{"n_head": 3, "head_dim": 32, "vocab_size": 2048, "extras": ["some layers without attention", "local attention windows", "gated attention", "capped logits"], "init_std_down": 0.00622, "init_out_by_depth": true, "optimizer": "adam_atan2", "beta2": 0.98, "grad_clip": 2.0, "dataset": "wikipedia_en"}
Each number is 50 + 12 x the weight over the matrix's rms, rounded and kept within 0 to 99. Layers, rows and columns count from 0.

# layer 8 MLP down (transposed), 256x96, rms 0.183, rows 80-89, columns 0-47
45 53 54 54 55 42 39 61 35 52 51 52 42 54 52 50 64 41 39 38 65 50 47 56 50 72 25 36 59 61 59 41 33 46 47 57 41 65 42 38 45 57 50 45 37 44 54 51
41 64 53 40 53 47 32 52 72 33 40 46 51 55 64 56 33 54 37 31 41 36 58 36 49 83 54 52 51 44 27 42 38 32 58 58 49 42 72 51 51 54 65 37 51 46 73 67
40 60 36 48 47 55 40 44 67 55 41 66 16 62 48 53 62 42 61 55 43 66 47 36 59 52 40 40 76 56 44 65 30 39 55 57 47 49 57 42 46 60 59 67 55 44 36 51
67 48 50 60 61 50 71 40 45 35 50 48 40 68 31 47 44 37 39 31 54 41 60 52 63 49 59 52 63 56 37 37 44 52 47 54 37 46 46 49 55 60 38 86 55 63 75 55
51 60 51 26 41 55 29 48 59 75 22 68 43 32 50 58 34 65 40 36 62 58 55 33 52 48 59 40 44 56 60 54 35 68 50 57 32 49 46 63 58 65 51 31 57 75 51 47
36 39 59 49 58 17 61 43 50 29 50 32 62 62 66 36 49 58 30 37 55 38 52 47 53 35 46 62 41 51 39 55 68 62 53 51 42 77 72 47 66 44 52 63 58 45 62 56
36 53 48 68 24 54 64 49 38 65 52 47 32 47 63 53 53 50 29 72 57 57 40 54 53 57 35 42 39 43 77 79 46 57 49 52 57 46 63 57 69 65 48 47 39 63 61 43
43 54 52 64 64 64 44 38 46 59 51 52 32 42 54 62 46 57 43 40 68 64 50 67 49 41 63 54 42 48 51 39 45 57 22 61 67 59 50 66 49 49 87 57 63 47 71 43
75 53 72 75 54 48 32 47 51 53 47 63 44 55 47 39 62 52 36 77 37 62 32 70 50 52 61 68 56 51 60 64 42 56 50 56 57 46 60 46 41 47 25 63 69 37 53 38
43 18 30 41 49 55 65 59 52 51 56 45 57 45 43 57 51 67 62 54 51 59 63 48 56 36 43 57 51 57 43 48 73 88 37 41 58 28 58 62 57 44 67 38 57 42 54 47
# layer 8 MLP gate, 256x96, rms 0.155, rows 81-90, columns 0-47
59 45 50 37 44 43 40 61 53 61 38 74 57 48 60 39 57 41 52 46 41 51 48 51 55 56 43 60 52 60 52 53 41 57 43 54 54 54 58 49 67 55 48 43 59 44 46 73
63 50 44 33 61 61 28 32 48 27 47 51 70 50 69 40 50 53 48 68 32 22 33 44 39 36 36 56 46 39 24 62 44 51 41 38 67 37 34 57 53 51 52 36 66 34 41 56
72 50 60 48 51 55 28 53 42 38 63 55 47 56 59 64 43 38 49 54 43 57 48 63 58 47 59 76 50 23 23 46 63 42 46 48 43 58 55 34 53 50 47 74 31 60 54 34
45 43 43 39 58 54 39 43 53 55 54 25 58 49 56 54 53 63 42 46 46 75 36 50 70 59 59 59 61 48 45 42 49 63 44 65 57 33 49 58 69 53 45 50 48 70 82 75
43 36 45 48 48 35 29 51 62 20 28 47 51 56 63 57 66 32 50 62 34 59 51 40 42 58 61 58 44 67 39 23 61 37 45 41 49 75 59 39 51 65 54 53 54 56 57 37
72 56 48 31 41 57 39 59 30 43 36 40 45 43 80 42 63 27 58 34 47 34 51 50 56 45 65 55 50 49 38 29 47 46 37 46 61 68 34 59 41 56 52 57 51 51 40 49
54 61 69 46 59 48 35 49 54 47 47 60 55 40 54 70 68 45 33 58 54 37 37 41 68 44 54 43 55 41 66 36 67 39 33 50 47 46 67 35 46 66 28 76 59 57 42 31
50 43 37 29 18 47 57 41 46 63 71 42 50 42 54 59 70 51 47 46 58 51 43 50 32 47 66 50 57 49 34 52 42 38 44 66 80 61 47 56 37 69 52 62 57 30 39 61
56 48 46 50 48 45 09 47 82 53 26 60 56 48 53 77 57 48 60 63 44 56 49 67 60 52 46 42 60 22 64 48 47 36 47 49 64 43 31 45 65 48 50 66 32 40 32 23
64 37 53 44 59 60 64 45 50 61 63 76 56 56 52 87 49 51 38 32 48 71 63 45 55 46 37 67 51 53 54 44 44 20 41 67 40 55 61 42 45 39 27 41 48 38 46 61
# layer 8 MLP up, 256x96, rms 0.137, rows 81-89, columns 0-47
58 53 50 62 44 57 51 35 61 58 61 31 59 47 30 56 63 46 44 51 38 51 44 51 51 28 63 53 57 41 49 52 16 45 35 71 57 49 34 65 64 43 49 47 45 60 17 36
41 43 49 63 48 37 48 42 36 45 43 77 67 58 56 64 61 44 61 37 51 51 30 32 72 47 40 43 50 61 54 43 62 40 36 46 58 69 41 79 45 46 53 47 40 43 48 40
36 48 44 46 46 60 40 51 41 22 36 41 53 41 48 61 40 44 52 34 28 54 56 66 63 42 52 46 45 19 54 51 61 68 58 40 43 28 51 51 58 77 36 28 60 49 79 42
34 39 47 60 67 61 57 54 51 33 63 50 49 38 48 43 53 52 56 58 34 53 63 46 54 51 44 27 40 31 18 40 39 46 43 57 59 61 58 43 63 43 50 70 42 38 53 66
51 34 43 59 44 57 36 61 35 52 62 61 55 66 40 48 59 57 57 65 46 61 50 53 71 67 41 44 26 38 50 52 64 47 51 64 58 21 50 46 37 76 46 35 54 38 52 43
51 44 23 38 51 42 59 64 51 49 24 56 77 61 37 39 60 67 57 40 63 59 44 48 34 73 46 56 44 50 46 58 59 40 56 50 37 41 65 46 38 48 66 35 52 43 45 59
42 43 43 39 56 43 43 61 54 47 47 30 46 72 42 51 52 55 57 55 58 43 56 46 41 54 68 74 48 37 53 61 63 36 42 10 42 70 41 59 53 53 60 31 32 56 35 38
53 60 53 57 57 63 52 64 68 60 48 30 33 51 39 67 56 47 45 41 51 52 58 57 39 42 50 38 30 51 56 55 29 56 50 80 52 18 56 52 54 50 50 49 58 61 41 45
39 75 54 51 61 52 41 52 28 62 34 53 48 65 50 44 48 55 41 48 71 57 57 42 41 58 45 45 45 32 57 44 55 34 38 51 51 63 59 26 39 63 27 48 48 61 32 76